python train.py --head_dim=32 --norm="rmsnorm" --positions="rope" --rope_fraction=1.0 --attn_scale=0.177 --init_std_qkv=0.067 --schedule="cos" --batch_tokens=16384 --doc_mask=true
Each number is 128 + 32 x the weight over the matrix's rms, rounded and kept within 0 to 255. Layers, rows and columns count from 0. Numbers have three digits each.

# down: layer 3 MLP down (transposed), 192x64, rms 0.132, rows 187-191, columns 0-63
# gate: layer 3 MLP gate, 192x64, rms 0.244, rows 188-191, columns 0-63
# up: layer 3 MLP up, 192x64, rms 0.247, rows 188-191, columns 0-63
down187:073113126108091157170082131086146147099087128106167152088134077106180178115106089127178109135149102148127134163123088102068157200149119121107129048174137092143147162148058091093148144163117159
gate188:116067110143120148148144090122077126131139134142093142143126169081114131095175146104171161138147149119108127126131162145154091157082106150119119107126175127158150163132163153039123163200083162
up188:142136132100119158172127117107093124145182089157135090123177074109114105068158143172150171156146191122120120163112143188085148141158135128103086094102129102176166145128114119120090131138126139
down188:076138136141156090115117112098116166075099140114119094144163121180108161158120142079132166112176110146175197165128156133124125144096125115086162108176117102128113147174128099125101146133128150
gate189:095123154134180135120149127141119071095142136137151126092106081120124125134181115122103081144059163100109157143175155090159107134106180130178069092159127124120140076091066157118145073099065154
up189:141131146172129098117135118186097205093156108104163147124104144101112153163114152055105167167092210147190109117121122117128147137163096161149105185130099186158116161107087105186134120106112210
down189:053119114113131076150160086061112106116107069145146132130101135134194068083084167084145120155169104100107052148127138125152142126135137125100142080109180139168109117116177098104087137195104071
gate190:131109110109128134153132090115119131124218126090160202132106255101158121103133180106138111109151154062158122105119088087116079128098121147134152145108113151106138104099195106166193128171148136
up190:190102152064118153138133149102155146124091090135119100170092132106162150158125091103130153143167084074051077127145162086132130148140138108134140158115078095131073135148122134172137085069125145
down190:119095133162189141142073081143088073166195126156134115119150052152145158080117156107056094074148064163138166108135141189131113123146089120096136143122132124099141095097161166076128114119125119
gate191:125058141105181105151084125161199106084143129144126094151086110159128173109144102101146162124059124137086104129153120145110082164097080156111155162125102154136144170128190130141177114119132130
up191:150112151074151119110106154118147119085094130143137096163132078189133179125157134131169154132040090134108083134140110101116098162136094160107172160090148179165169123132161085113151078148147147
down191:147125101108152130136056135172158162112114065094118123138184120113113139122111083135115150082107128091142128132101152094102101086100086132107208120150139125100080141113145119055125130124131092